Each number is 128 + 32 x the weight over its row's rms, rounded and kept within 0 to 255. Layers, rows and columns count from 0. The size above them is the row's rms in percent of the matrix's.

# layer 11 attention output, 256x256, rms 0.207, rows 100-204, columns 192-255
size [ 98 103  93  98  87 104 106 104 102  99 106  94  88 102  97 104  95 103  89 105 105 102  98 100  95 102  93 102  94  93  93  98  93 101  84 103  90 103  99 101  97 103  96 100  89  97 103 101 101  98  99  89  94 106 100 102  99 105  92 104 100  99 107  96  85 100  99 107  96 103  94  98 103 103  94  98 107 105  97 104  99 105 113 108  99 104  95 103 109  95 106  92 106  99 102 104 105 107  95  91 108  91 100 100 102]
[[129 114 148  90 137 106 156 147 151 199 110  69 115  59 123 127 113  65 154  83 169 173 143  97 187 119 121  12 139 120  77 170 102  97 149  75 115 210 123 204  66 102 143 126 133  90 111 199 143 125 145 132 111 106 218 134 124 134  74 134 165 135 185  85]
 [151 112  63  74 164 149 109  83 102 139  69 138  96 187 116  88  82 159 150 176 145 192 100  57  92 110  89 133 137  77 161 110 168 148 122 180 112  91 194 184  46 105  91 118 120 153  81 159 126 147 191 130 130 190 178 125  98  62  41 115 109 117  89 185]
 [147 103 128 152 121 133 173  48 133 182 129  93 169 101  43 136 178 185 108 143  80 156 130 116 108 122 180   0 129 123 125  93 158 127 108 171 143 105 136 152 101 168 118 119 181 100 130 117  78 147  86 218 108 151  91 113 130 103 134  81 143 108 186 131]
 [141 136 118 125 153 151 145 121 124  70  39 141 179 120  84  97 163 127 145 184 117 121 203 142 127 112 156  99 134 142 144 113  25 203  41 190  97 113 197  97 126 151 198  96 122 110 219 122 167 212 146 178 137 102  74 221 136 129  51 127 130 152  79 162]
 [129 136  99 181  65  93 128 123 104  94 118 155 134 144  84 112 104 105 140 130 127 166 132 172  30 143 135 100 128 124  84 106 132 148 110  97  99 118 129 121 107 146 114 163 148  85  85 159 152 118 150  29 122 141 160 152 153 150 185 174 113  62  71 104]
 [118 118 172 111 140 152 102 132 179  84 109 174 164 144 192 158  90 188  79 132 141 181 172 156 152 120 138 119  60  84  90  84 108  81  69 123 118 124  23  88  74  65  81  97 158 128  85 110 107  95 112  71 113 114  90  91 109 159  85 226  96 129 125 164]
 [102 163 127 215 113 111  64  89 136 105  82 166 126  96 132 160 171 112 139 193 116  72 143 151 124 106 208 107 131 141 191 147 107 112 195  93 143 213 129  90  85 114  80 129 155 167  85  80  90 156 189 114 109  70 127  88 126 149 175  46 137 153 144 125]
 [148 145 127 105 153  86 142 202  89 173  80 134 149  89  94 111 105 159 209  81 166 184 208 138  92 157 145 124 103  50 119 142  95 116 153 120 118 137  59  87  55 100 187 102 155 160 103  91 176  68 113 137 224 112 156 190 177 115 148 155 182 167 155 137]
 [111 138 127 128 187  82 208 119 102  73  87 149  87  52 119 141 123  77 144 129  96 130 160 149  92  86 154 147 164 110 103 109  48 161  66  86  90 132  91 164 153 137 149  72 130 125  59 115  87  79 120 132  99 110 157 102  81 148 126  66 130 135 157  65]
 [133 167 119 152  96 132  94 112 197 138  70 107 121 140 159  90 150 138 138  75 116 104 139 100  74 126 111 126 132  68 136 131 155 122  90 180 194 112 177 154  74  67 132  82 100 122 125 135 117 183 104 159 146 136 146 106 159 164 133  62 170 160 135 133]
 [150 129  95 127  74 118 125 127  61 164 157 165  96  90 142 147  46 101  94 114 101 162 200 114  96 111 180 135 114 117 127 224 174 121 188 115 115 154 126 201 144 107  88 110 102 142 141 129 204  93  95  56 202 114 110  61  87 120 103 116 100 118 178 133]
 [112 152 147 125 185 114  57 136 118 127 165 123  43 149 138  89 126 197 120 100 133 149  87 181 154  88 169 148 173 168 115 105  68 124 114 126 172  58 193 198 156 234  70  94  96 165 125 128 109 166 170  99 105 106 173 158 135 155 155 123 134 106 119 106]
 [123 175 137 182 105 150 148 107 160 122  99 127 109 147 160  99  95 124  83 199 112 176 169 137 185 105  88 141 120 149  94 154 159 116 114  84  92 127 202  75 148 148  97 151 165  27 141 132  89 101 156 155 116 161 138 157 108 132 174 116 143  63 170 120]
 [108 120 197 111 147 131 160 121 191 128  82 109 101 214 151 139 143 133 160 171 140 121 149 157 116  62 157 139 135 109 120 155 178  29  97  69 209 136 108 144 153 182 114 185 103 206 127 113 134  94  85 170 136 107  67 134 136 166 151 144 124 103 153 178]
 [ 81  68 110 122 130 149 141 103 114 147 124  81 111 134 146 105 122 143 139 179 156  89 120 136 166 113 118 117 105 123 197 100 127 141 125 142 141 136  78 182 153 139 161 110 115 118 127 173 121 146 157 110 119 113  61 111 129  69 126  88 127 107 197 170]
 [171  72  92 191 131  53 131 167 131 114  99 148 141 132 103  90  89 165 137 165 114 183 148  76 152 126  83  69 130 165 100  75  96 137  76 118 149 133  94 153 181 170 126 219 132 100 164 115  93 124 115 105 117 146 116 121  91 115  86 152 102 150 187 133]
 [176  91  82  87 158 157 141 169 111 132 177 166  76 159 175 129 153  92 119 117 146 136 188 171  93 221 164 176 132 108 138 124 157  98 138 128 166 116 156  99  56 144 162 138 157 129  80 176 104  74 142 146 110  92 147  86  73 125 178  75 167 119 127 113]
 [ 27 142 152 132 157 101  84  64 132 101 168 111 187 126 135 121  93 145 173  79 106  88 151 137 130 179 104 134 123 192 158 100 150 132  59 145  67 156 194 156 102 149 136 121 128  96  68  73 139 160 115  97 135 118 131 145  84  82 103  91 131 107 154 120]
 [ 89 123 127 131  28 181 238 105 150 105 103  93 151 127 100 124 108  95 105 105 113 168 106 134 140 147  72 147 137 230 154 137 172 173  92 100 141 107  69 189 121 135  95 136 111 116 118 107  75 102 166 136 195 130 112 133 151 121  91 137  98 150 135 108]
 [166 184 198 140 127 157  67 113 127 125 157 125 137 169 107  79 179 198 129  86 240 163 159 125 182 129 133 194 152 190  87  57 143  58  71 125 161 157  81  97 165 108  78  58 137 161 177 116 142 132 117 124 134 137 148 109  87 188 170  29 106 147 138 160]
 [112  97 141 161 134 208 133 144 164 161  84 112 129  96 171 146 117 106 154 121 119  92 123  82 100  96 136 133 171 124 125 171 122 130 123 148 187  86 153 184 104 144 153 120 159 171  96  42 133 186  84  65 128 130 139  90 116  91 126 197 106  84 142 170]
 [166 113  95 109 107 132  66  53 151 131  71 169 163 133 122 100 102  61  47  74 220 175 111 103 123  79 109  99 218  85 112  79 143  83 101 124 145 146 120 124 212  66 179 109 185 127 121  79 133  92 136 108 104 148 149 134  88 124 115 114 142 167  96 107]
 [206  91  82 123 178 133 125 176  72  57  61 122 168  90 169 105 148 168 192 135 137 149 159 101  79 127 168 132  54 109 124 157 147 147 109 112 135 139  93 184  50  73 122 165  93 131 137 184 107 165 130 153 163 125 103 135  21  90  90 134 143 124 129 147]
 [ 60 149  60 166  40 109 211 152  69  79  57  86 100 178 131 126 109 103  93 168  81 180 196  81 100 147 146  94 161 175  82 177 133 153 141 162 138 133 108 120 158 152 123 134  97 202 142  88 180 148 168 150 115  67  83 170 187 143 135 169  64 122 127 171]
 [177  88 119 154 138 153 150  67 146 151  90 108  91 130 175 131 176 109 145 101 128 147 154 117 113 196 151 114 122 107  94 152  92 173 111 174 129  91 119 104 140 159 149  78 109 160 168 128 103 123 132  64 128  62 165 120 152 157 104 124 136 150 152 151]
 [133 146 142 115  81 186 145 110 153 162 136  82 103  91 108 240 182 159 127 219 115 139 132 137 131 135 147 167 127 127 143 122  34  64  78 138  71 133 135 173 159 144 157 148 177 127 131 177 166 195 170 112 107 177 131 117 197 137 187 156 167  88  82 203]
 [150  98 120 117 118 181 118 148 183 130 184 185 153  71 153 144 143 114 195 197 126 189  81  64 110 136 167 123 162 143 165 125  26 138 157 123  96 131 128 154  71 133 112  81 151  96 157 136 141 167 115 126  87 123 125 125 136 158 126  96 119  98 144 188]
 [115 129 187 149 182 183 123 137 108 167 206  84  80  32 110  91 114 104 121 132 165 124  70 185 104 116 122 133  71 174 140 169 158  77 108  72 186 150 128 160  81  71 142 188 153 203 160 124  63 133  49 211 142 147 120 155  91 173 137 128 141 150  92  81]
 [156 114 195 174 129 142 122 187  57 168  97 142  76  62 100 234 128 158 172 106 111 150 122 141 133 151 140 144 100 170 126  93 127 132 164  79 108  95 163 103 135 107 121 171 105 174 129 136 175  88 123 135 106 121 110 148  67 120  30 124 165  78 116 143]
 [ 89 149  91 138 118 122 125 151 137 156  84 154 153 160 103 147  77  81 172 163 141 187 146 150 167 156 186  89 169 190 129 165 174 116 189 167 156 109 126 145  40 152 134  86 130 104 126  55 142 107  83 173 113 123 124 152 106 124 103 161 160 195 148 184]
 [103 137  35 106  83 100 114 150 105 123 154 108 159 145  80 134 139  51 188 226 153 184 115 130  81 141  82 159  81 151 176  89 163  94 190 178 129 163 140 118 101 138 173 136 176 129 130  87  80 142 173  79 139 210 174 124 172 218 188 148 150 170  78 143]
 [ 78  69  77 105  94 126 118  88 149 127 150 195 116 146 129 157 131 137 195  46 168  47 130 165 126  59 109 114 135 136 132 121  78  62 127 157 114 113 107 148 200  99 114 183 167 136 121 115 141 121 119 203 182  66 112  91 176 169  94  76 152 133  97  95]
 [ 94 132 178 130  65  75  97  78  93 111 142  76 158 181 144  69 102  94 133 115 165 128 146  93  77 139 212 140 158 146 147  99 155 143 123 169 150 138  96 109 119 116 107 152 126 141 127  58 192 124 148 126 135 196 170 127 129  21 135 151  89 102 108 119]
 [109 146 156 137 139  98 100 148 149 127 156 108 170 121  62  72 104 130 111 129 194  96  78 171 127  68  90  82 113 106 150  58 116 132 109 142 128 131 187 144 103 105 118 131 134  91 147 104 106  99  74 222 146 176 179 133 158  75  79 184 146 113 171 187]
 [125  86 103 131 128 143 131 121 209 124 141  99 123 128 133  90  79 146  38 112 115 118 140  77  78 123 167 105 104 136  83  33 153 123 161  77 113  56  78 111 124 108 104 165 141 192 146 129 107 119  94 109 126  94  94 159 151 125 143 153 149  87 137 151]
 [167  57 126 113 100 114  59 118  93 115  94 148 181 101 171  76 191 109 157 194  92 103 178 129 142 149 184 117 121 133 165 156 120  76 139 121 151 111  94 110 136 113  70 133 139 115 143 172 159 131 154 117  75 109  84 115 228 104 177 117 115 123 195  76]
 [155 141 144 105 123 176  93 117  96 144 132 160 111 157 134 119  70 120 168 159  78 162 191 178  46 156  76 162 179 138 148  90 124 136 139 129 154 128  91 164 127 125 147  77 108 118 125  86 148  88 154 223 130 146 164 179 184 130 101 129  82 103 170 132]
 [ 86  62 139 131 149  79 145  81 189 122 160 112 113 143 102  69 126 147 153 149 112  75 173 163 138 108  45 156 156 184 157 123 178 206 123 185 168 177 114 107 134 151 205  86 127 158 189 126 159  96 109  57  46 107 111  94 141 111 108 125 198  79  92 244]
 [147 172 120  94  81  99 213  98 130 158 105 141 165  88  80 126  80 181 102 109  95 195  60 156 158 110  41 100 185 157 102 167 138 173  99 136 137 187  96 181 105 148 105 122 171 138 107 132 164  91 117 154 194 146 168 111  82 200  54 109 153 160 111 192]
 [125 190 119 117 143 153 146  75 139 109  51 107  79 164 170 131  99 183 157 115 178 122 147 108  78 167 122 164 120 107  83 152 137 113  94 132 112 135  80 168  95 131 173  68 136  74 113  87 195 127  58 103 111 141 141 102 100  72 113 158 144 149 146  92]
 [102 178  91 134 173 172 101 143 144 184 123 117 188 198 110 127 147 163  89 110  86 123 105  92 118 181 170  90 119  85 172 137 130 134 153 140 197 188 108 198 188  80 137 132 117 187  65 200 159 130 132 113 138  89 142 103 141 103  71 148 128 189 106 196]
 [187 135 120 179 173 183 136 109 185 138 115   6  27 169 169 155 143 159 115 145  69  77  97 186 114 118 111 175 161  59 154  56  59 157 187 180 105 148 124  83 142 141  76 132 124  99 185 138 182 134 136 136 191 146 158 114  72  74 134 101 169  80 147 147]
 [ 88 182 108 169 152 122 150  82 150 152 119 109 189  61 119 149 115 155 207 154 180 121 104 202  91  96 199 118 124 154 163 189  94  73 148 156 166 113 131 132 119  53 108 151 105 135 160 140 180 111  63 171  99 127 124 104 132 133 133 190 137 138  93 118]
 [155  56 138 159 136  75 175  40 113 177 101 116 109 128  81 196 162 179  77 156 149  94 120  86 109 183 137 135 162  92 190 115 120 136  96 162 129 153 165  92 135 182  83 155  92 165 118 167 124 134 113 146 141  86 113 138 112 181  93 179  97 147  97 184]
 [139  54 117 132 133 136 163 154 124 195 118 115 114  59 131  86 182 154 112 129 188 107 154 230 151  99 153 135 130 114  58 157 180 153 160 176 111 172 143 149 130  99 186  77 180 115 101 160  93 155 174  58  84 146 217 133 135 136 121 157 133 125 146 106]
 [142 131 100 107 170 173 119 145 123 144 116  78  62  93 179 117 195 116 122  47 163 133 118  85 165 129 200 126 121 115  77 120 165  98 129 146 156 131 142 101 134 178 121 132  86 140 153  92  90 127  60 157  69 131  93 131 145 105  40  90 204  98  38  99]
 [148 129  99 161 166  57 153  98  80 175 206 131  86 174 153  56 147 142 122 182 140 112 165 134 116 103 103 157 135  91 209 146 142  97  98  54 187 120 176 102 101  79  75 155 177 114 177 127 119 173 166 181  84 127  88 121 104  82  43 180 109 162 136 179]
 [147 151 198 153 102 156  18  70  43 193 156 104 176 119  94 102 181 112 125  87  97 114  86 118 108 154 138 167  91 140 116 135 121 152 179 120 161 124  83 117 131 125 124 124 119 104  77 120 149  96 137 154 166  90  69  74 180 124 112 139 155  93 134 150]
 [171 140 161 120 125  68  96 139 102 131 124 127 151 165 121  98 211 134 154 144 170 149 188  83 113 227 144 153 176 175 131 115 134  79 198 122 149 133 121 172  86 123 124 178 139 117 201  72 154 119 119 132 105 164  65 131 121  86 145 114 149  85 156  24]
 [111 115 110 106  98 149 144 122 185 131 118 124  99 133 135 113 134  89 163 169 100 136 146 104  96 145  96  95 125 123  79  81 135 134  82  59 102 149  68  60  85  92 138 101  50 101  74 112 106 155 129 183 152 146 153  45 102 236 120 180  89  89  82 124]
 [147 157 138 140 184 129  88 154 153 154  80 160  74  38  87 130 125 172 126  69 154 141 174 102 107 140 104  46 152  97  83 122  74 112 137 139 115 156 143 116 192 145  80 118 128  94 173  47 152  94  86 160 116 140 133 149 166 106 126 128  27 163  98 187]
 [ 72  84 107 120 104 140 135 176 167 145 233 161 112 134 152 136 145 133  46  77  67 145 124 184 139 167  97 135 112  84 135  83  89  74 109 161 136 142 124  23  65 116 151 106 151 111 113 109  92 148 157 169  93 111 162 148 128 132 164  48 145  98 152  95]
 [115 135 139 163  37 103  93  97 124 102 152 115  95 127  85 122 148 122 105 123  65  94 126 161 103 162  98 162 161  97 192 158  83 130  76  77 158 141 119 120 160 204  94 100  97 101 162 167 121 131 120 151 138 142 152  91 136 170  62 119 113 165 138 138]
 [153 145 163  76 140  72 163 107  37 151  94 134 110 135 202  96 102  53 176 107 171  91 185 137 151  70  79 123 141 149 155 139 123 163 143  98  85  74  49 117 113 157 130 157  54 137 115 184 161 102 192 122 119 158 244 172  74 165 130 148 192 120 114 103]
 [122  93 154 102 189  83 180 194 170  93 140 166 156 150 128 103 127 135 106  99 122 104 134 108 106 149  94 112 189 114  44 162  44 150 181 126 161 219 122  90  66 146 111  64 142  84 152  71  72 184 111 132 177 114  89 169 106 164 148  90 116 122  89 131]
 [167 103 137 124 167 142 130 133 124 152 121 101 138  70 122  98 118 164 133 103 138 131 108 145 161 103 129 142 210 164 175 164  34  55 120 110  49 178 210  91 125 128 110  88 155 128 163  67 110  65 127 198 137 154 105  50 169 132 150 156 178 125  42 138]
 [159 121 199 107 211 124 147 112 131  58 121 162  90 127  82 126 200 120 159 162 103  48 157 163 207 102 164 136 103 143  70  64 119  96  98 132  50 192 125 117 148 123 140 158 158  98  92 152 102 156 138 102 134  53 190  73 132 135 149  87  49 109 140 135]
 [111  75 156 114 125 123 123  56 110 123 101 202 151 168 168  74 115 154 168  74 115 146  80 134 144  91  50 110 125 160 134 116 222  85 233 155 149 114 120 149 106  72 151 138 175  24 212 131  97 114 178 119 110  22 144  85  77 166 130 152 109 155 136 105]
 [120 144 149  89 144 100 137 203 105 159  99 129 109 139 127  65 192 147 126 181 100 161 143 112 129 150 110 136 130 153 106 146 163 127  64  73 123 125  59 185 179 101 126  88 152 141  68 147 217 147 126 164 156 112 108 162  51 159 122 147 172 144 122 122]
 [138  27  74 154 160 136 103 135 125 128 138  83 163 145 154 121  64 114  79  94 108 129 143 150 100 153 138 154  48 160  93 110  95 125  76 120 183 140 153  89 135 153 169 130  82 100 157 224 152 139 139 119 156 148  98 101 156 108  99 112 128 178 102 144]
 [104 163 120 114 152 125  58 142 145 110 172 114 113 122  31 173  81 116 107 120 110 123  88 142 173 108 178 150 123 131  96 144 155 103 172  96 173 129 111 132 135 104 173 118 167 101 156 131  95 154 114  16 237 152 160 112 113  67  88  94 126 107 164  86]
 [ 80 164 225 108 113  89  66 167 171  94  81 121 150 137 103  98  91 146 194 113  83 107 116 151 121 128  68 135 198 163 181 143 187 109 119 153 114 154 135 125 142 173  70  76 179 112 161 152 160 157 136  83 171  87 149 101 165 112 130 180 105  87 174  92]
 [121 181  91 155 155  84 100 137 183  89 120  84 105 120  73 133  48  87 188  88 101  88 156 103 117 121 130 108 120 122 136 115 163 138 179 166 153  87 107 127 161 148  63 125 124  97  95 126  45 194  54 113 140 106 103 184 140 169 125 100 161 125 111 199]
 [134 140 121 165 102 102 133 133 125 105  79 101 172 128 179  94 109 117 140  84  72 169  91 104 103 129  68 197 112 123 124 108 101 132 171  57  62  82 111 112  70 171 124 149 155 149 118 192  83 196 102  95 116 125 113  94 110  92 151 164  95 159 167  79]
 [144 141 175  96 163 148 161  82 208  50  90 112 105 110  72 136 110 149 141 140 165  91 159 138 129 110 208 113 130 169 153 177 109 159  96 125 134 121  82 106 104 115 146 154 170 142 151 130 185 156 232  96 124 131  95  74 114 120  99 109  62  91 110 110]
 [ 84 154 165 114 206 189  89 123 133  93 146 139 131 166 113  97 137 155 156 153  93 136 117  80 152  56 221 104 132 104  84 113 161 137  92 128 217  71 111  92 162 155 151  68 113 151  92 117 150 185 120 157 143 144  86 104  50 125 205 110 109 143 104 122]
 [ 95 157  93 138  96  67 136 123 109  63 143 186  84  50 211 133 140 175  85 164  80 163 182 115 122 150 135 123  73 130 154 114 123  57 103 169 161 167 161 170 143  98  99 173 128 139 154 150  91 107 137 142 103 129 183 152 105 165  52  67 138 103 122 133]
 [ 89  74 117 113 185 185 126 154 126 146  96 126 134 123 221  29 105 137 169 117 113 143 177 124 142  91 164 110  57 123  85 156  64 102 159 118 104 164 163 173 164  76 124 126 105 163 143 121 123 146 123 100 142 172 109 162 151  80 127 174 113  81 151 113]
 [143 122 155 165 167 144  89 129  79 114 120 130 127 133 126  68 123 203 116 162 175 151 145  88  76 135  83 154  85 178 150  85 166 118 189 194 137 157 156 171 157 151 154  54 179 114 137 120 116 182 151 115 188  63  37 136 132 126 148 125 108 180 168 124]
 [147 101  52 137 150 112 104 122 152 151 106  86 155 101 120 200 177 162 111 128 134 112  44 135 113 110 115 166 161 122  98 126 128 121 188 127 106 146  72 134 102 134 163 144  83 131 121  70 111 129 199 149 163 186 129 154 211 148 115 161 117 129 158 145]
 [177 159  76 103 111 146 149 152 187 162 180 148 125 121 198 107 170 135 119 118  90 127 119  76 200 191 159 102 200 128 157 144 171 171 106 167 106  83 129 111 198  52 163  92 142 122 128 112  89 120 160  66 146 114 103 126 140   0 164 154 110 141 111 118]
 [242 163  98 102 140 162 125 198  62 119 111 193 169 159  85 128 125 131 156 132  95  94 152 201 124 148 141  34  66 174 149 146 144  96 106  99  91 125 110  67 108 150 174 177 175 150 154 145  76 160 125 134 145 212 110 170 150  95 116 138 113 115 109 148]
 [139  96 188 132 158 146 228 138  89 127 135 129 122 151 119 163 136 152  90 102 126  52 192 100 129 125 152 175 200  79 124 136 119 153 149 217 124 142 150 172 138 107 140 170 181 120 104 109 155 193  37 200 104 146 160 185 117 109 130 181  55 101 105  78]
 [101  78 146 110 126 221  81  96 141 218 117  90 128 116 143 126 107  46  87 105 137  59 148 155  50 129 146 110 100 144 114 129 180 160 198 101 131 100 155 119 148 141 151 152 126 160 155 153 163 168 104 118 189 178  98 159 151  66 193 115  92 120 163 109]
 [122 105 130 122 142 140 150 102 167  94 142 143  73 114 181 158  91 172 109 138 137 165 115 189 129 102  50 179 128 132  95 134  93  67  65 133  91  95 217 114  56 107 117  96 169 116 118 156  98 147 181  21  75 152 109 139 195 141 100 165 121 141  93 106]
 [ 83  22  70 152 159 191 152 132  93 164 153 109 152 130 110 107 108  74 144 184 145 162  83  97 153 163 133 123 234 115 181 143 151 124 155 118 215  82 151 171 113 167 139  89  96 146 137 182 145 100 136 113 209 117  83 177 102 139 157 189 131 145 102 211]
 [204  97 164 114 175 104 191 136 136 176 251 145 110  81 121 174 139  82 108 174 132  64 210  71 161 117 155 185 110 143 102 129  68 148 146 127 105 126 169 114  87 141 187  81 156  77 124  38 110 143  96 194 154 100 122 170 112 129 115 159  75 141 165 117]
 [142 112 122 191  68 121 100 107 159  77 102 154  53 120 152 136 124 190 100 126 176 157 102 138 166 115 135 126 133 156  61  57  64 127 131 102  67 141  95 153 148 148  99 101 141 191 207 107 132 152  86 138 159 171 131 153  73  79 166 103 115 139 165 130]
 [123 151  88 132 127 127 159 152 124 176  63  71 104 135 100 121 146 182 146 160 154 118 141 132 123 135 102 125  70  96 162 130 109 191 134 134 116 190 175  73 162  98 125  84  55 114  86 146 126 109 143 121  50  62  83 139  56 210 162 119 168 165 160 176]
 [106 143  86 139 111 142  96 190 191 100 116  79 123 138 181 126 144 210 173 177 145 161 131 149 171 158 141 158  50 178 104 101 121  73  87  98 119 101 106 106  52 153 112 105  97  81 109 127 177 194 128 110 141 177 208 134 151 176 128 133 142 130  64 195]
 [ 67 159 108 204 129 152  93 123  90  82 127 149 120 129 110 122 118  49 116 163 144 157 151 212 149 173 147 155 121  12 152 166 133 116 167 178  97 165 162 169  98 188 147  98 173 129  86 107 160 161 146 201 116 160 248  86  98 120 184  53 121  57 130  96]
 [159 167  97 145  69 206  94 120 123 120  79 126 173 193 131 157 180  94 100 131 200 119  86 132 158 140 107 141 108 106 142  97 150 123 115  89 124 141 106 159 196  73 129  88 135 144  88  91 176 130 113 161 179  82 100 188 139 123  84 122 150  23 129  61]
 [192 120 133 155 130 138 148 117 127 174  81 120  91 125 163 130 110 181 156 132 112 169  96  99  91 188 135 125  98  61 155 104 156 127 231 109 126 151 141  54 101 130 141 110 136 180  89  79  85 176 184 129 119 112 137 132 131 112  73 164 167 120 109 135]
 [137 142 137 167 170 166 133 140 194 129 114 153 170  86 134 196 135 126 107  97 144 191  79  98 189 127 144 115  98 145 125 124 159  99 115 117  92 174 100 130  81 131 187 154  99 103 150 166 130  58 157 125 126 184  25  83 155  92 138  99  96 193 128 123]
 [141 120 138  82 114  83 113 127 151  57 110 155 137 158 131  93 133 162 134 141 130 142  99 117 112 102 135 103 103 128 136   0  85 116 159 203 147 179  79 144 106 145 129 120 125 162 103  68 140 101 166  93 156  80  93 115 109  96 115 121 160 113  72 133]
 [101  91 211 174 104  91  94  99  81 147 154 193  62 155  92 146 131 146 128 132 127 151 131 111  83 125 119  82  86 124 125 191  93 167 125  84 128 128  81 107 103 251 153  90 130 161 131  70 117 123 107  70 107 156 193  79 140 185  99 104 158 104 102 162]
 [177 156 136 157  70  71 126  68 148 105 158  51 145 190 146  72 139  94 136 139 141 166  86 212 120 102 116 116 145 105  89 152  83 117 102  86 121  90 152  76 117  82 141 100 102 135  63  96 105 161 113 100 112 134  20 133 212 133 146  92 156  56  87 122]
 [ 56 154  93 123 162 156 197  72  82 192 125 113 141 142  85 134  47 115 155 160 162 123  84 152 169 186 153 123 156 119 124 136  88  94 168 191 116 127 144 122 121 120 101  90 117 123 126 110 158 115 232 153 105  67 169  99 175 137 120 169 108  87 102 118]
 [139 127 165 107 144 208  88 106 127 101 156 141 130 154 226 176 108 149 161 176 116  90 132 124 207 102  88 132 108 134 128 150 111 131 138 151 184 158 207  64 111 135  73 147 169  81 163 162 143  91 168  87 154 111 115 137 141 157  73  87 137 159 116  90]
 [112 125 106 160 157  67  86 123 124  43  95  95  73 159 124 159  96 188  39 218  86 124  96 120  87 138 114 167  98 155 206 174  68 120 122  89 113 129 126 175 137  59 115 106 167  94  99  76 135  72 115  65 152 134 133 127 109 167  93  93 145 120 144  99]
 [154 127 168 167  87  49 131  93 149 151 120 126 199 104  68  98  66  96  92 116  84 106 147  99 149 170 101 174  98  98 167  89  70 112 109 124  69 104  33 185 157 123 149  84 154 140  81 136 125 131 159 105 131 118 181 142  74 161 255 144 179  42 121 185]
 [168 107 111 129 136  77 108 142 114 100 151 148 130 152 135 118 125 174 201 119 140 139  94 168 115  26  81  87 137 162 108 151 150 188 171  68 180 114 144 183 116 101 171  13 138 117 186 131  70 131 158 116 156 154 136 182 108 158 100 132 166 164 120 130]
 [136 114 141 185  75 104 125 106 137  97 132 144 115  74 126 118 142 114 109 101 149  43 125  88  74 101 177 184 104 113 147 144 197 143 103 160 126 133 101 121 100 137 131 159 160 150 128 124  96 116 133  94 154 115 113 189  90  71 207 133  95 141 159 120]
 [160  63 100 125  87  88 165 176 154 100 112 145 101 138 111  93 114 116  77 132 152  86 157  94 117 127 197 123  62 108 103 127 117  91 202 137 133  41 190  80 155 130 135 108 129 139  88 121 120 132 139 158 120 171 157 105 119 143 109  81 168  61 140 124]
 [130 180  81  96 123 119 120 148 142 140 172  98 158 137  78 241 132 134  57  50  98 119 175 172 111 124 180 103 136 133 134 100 127 166 168  31 165 138 150  98 148  92 137 139 142 116 163 103  83 144 142  86 125 129 110 148 122 131  91  80 187 173 122 112]
 [129 140 144 107 120 130  97 125 124 110 153 161  65  77 153 141 147 110  95 143 127 129 102 110 170 114 111 110 166 156 113 149 128 102 110 147 116 147 141 153 106 100 168 114 180 167  94 122 128  97 135 207 157 199 131  82 126 141  69 112 124 105 156  76]
 [144 146 145 111 204  96 132 189 106 152 110 122 153  94 169 153  81 152  88 108 104  74  55  90  74 168 106 153 114 228 188 221 115 125 111 133 163 145 187 114 122 109 192 116 126 172 103 137 145 175  99  98 112 125 106 178 173 169 157 101  84  67 164 124]
 [ 69  42  96 185 133 108  75  60 111  83  90  75 159 119 190 141 160  94 110 130  50 139 164 125  93 128 164 108 149 100  61 140 190 129  32 125 208 147  73  68 159 125 110 140 168 165 161 130 192  88 172 158 128 115 132 179 113 145 134 159 124  50 117  81]
 [127 164 178 178 121 179 202  94  72 114  93 115 145 136  95 136 104 232  79 141 176 121 213 202 152 137  95 209 105 113 132 101 137  96 123 101 160 136 141  95 138 199 132 125 154 139  83 173  66 137  77  77 101  66 199 108 141 104 140 164 148 146 218 163]
 [120 179 142 119  96 115 158  47 123 112 138 157  99  72  96 108 135 149  82 151 174 151  67 108  33 111 115 130 125 137 150 165 141 172 122 124  79 172 189 160 155 131  70 125 176 107  68 152 161 141 190 124 155  97 101 137 110  94 176  53 141 126 133 144]
 [ 12  22  92 164 148 113 109 165 122  98 110 147 161 138 126 150 100 192  61 114  74 138 102 147 152  87 149 147 117 138  75 196 146 118 128 105  73 195 120 176  49  72 116 103 112  83 165 125 150 152 147 148 125  43  94 182 162 112 118 145 123 184 117  84]
 [ 94 155  52  76 118 109  90 187 106  53 104 131 140 100  54 205  99 142 116 123  90 122 127 105 200 167 127  95 134 101 115 109 131 156 132 134 106 121  82 129 137  84  87 156 113 104 134 118  89 132 138 136 109  88 122 139  80 146  85 110  97  89 114 169]
 [133 157 109 173 119 133 140 120 141 186 126  91 159 173  78  78  67 155  87 115 118 114 195 124 105  53 115 111 136 129 122  66 111 161  96 146 183 101 135 120 128 125  82 117 114 170 189  83 183  95 136 184  25  86 177 161 156 156  69 116 128 109 171 169]
 [ 76  85 109  74 176 196  77 143 135 133 115 169 126 141 155 109 195 135 143  82 149 106 126 158 174 144 130 128 127 111  86 127  71 126 105  98 126 107  65  70  94 206 156 125  80 193 197  96 182 137 115 145 159  52 120  80 126 128 119  85  87  71 119 126]
 [168  73 129 127 126 148 104  85  55 137 129  62 116 118 112  75 113 143 135 103  61 111 152  55 143 107 145 106  93 100  97  48  72 176 129 132 145  46 149 144  84 157 190  60 143 151 131  98  78 111  90 125 172 177 133 117  78 112  93 176  67 184 103 112]]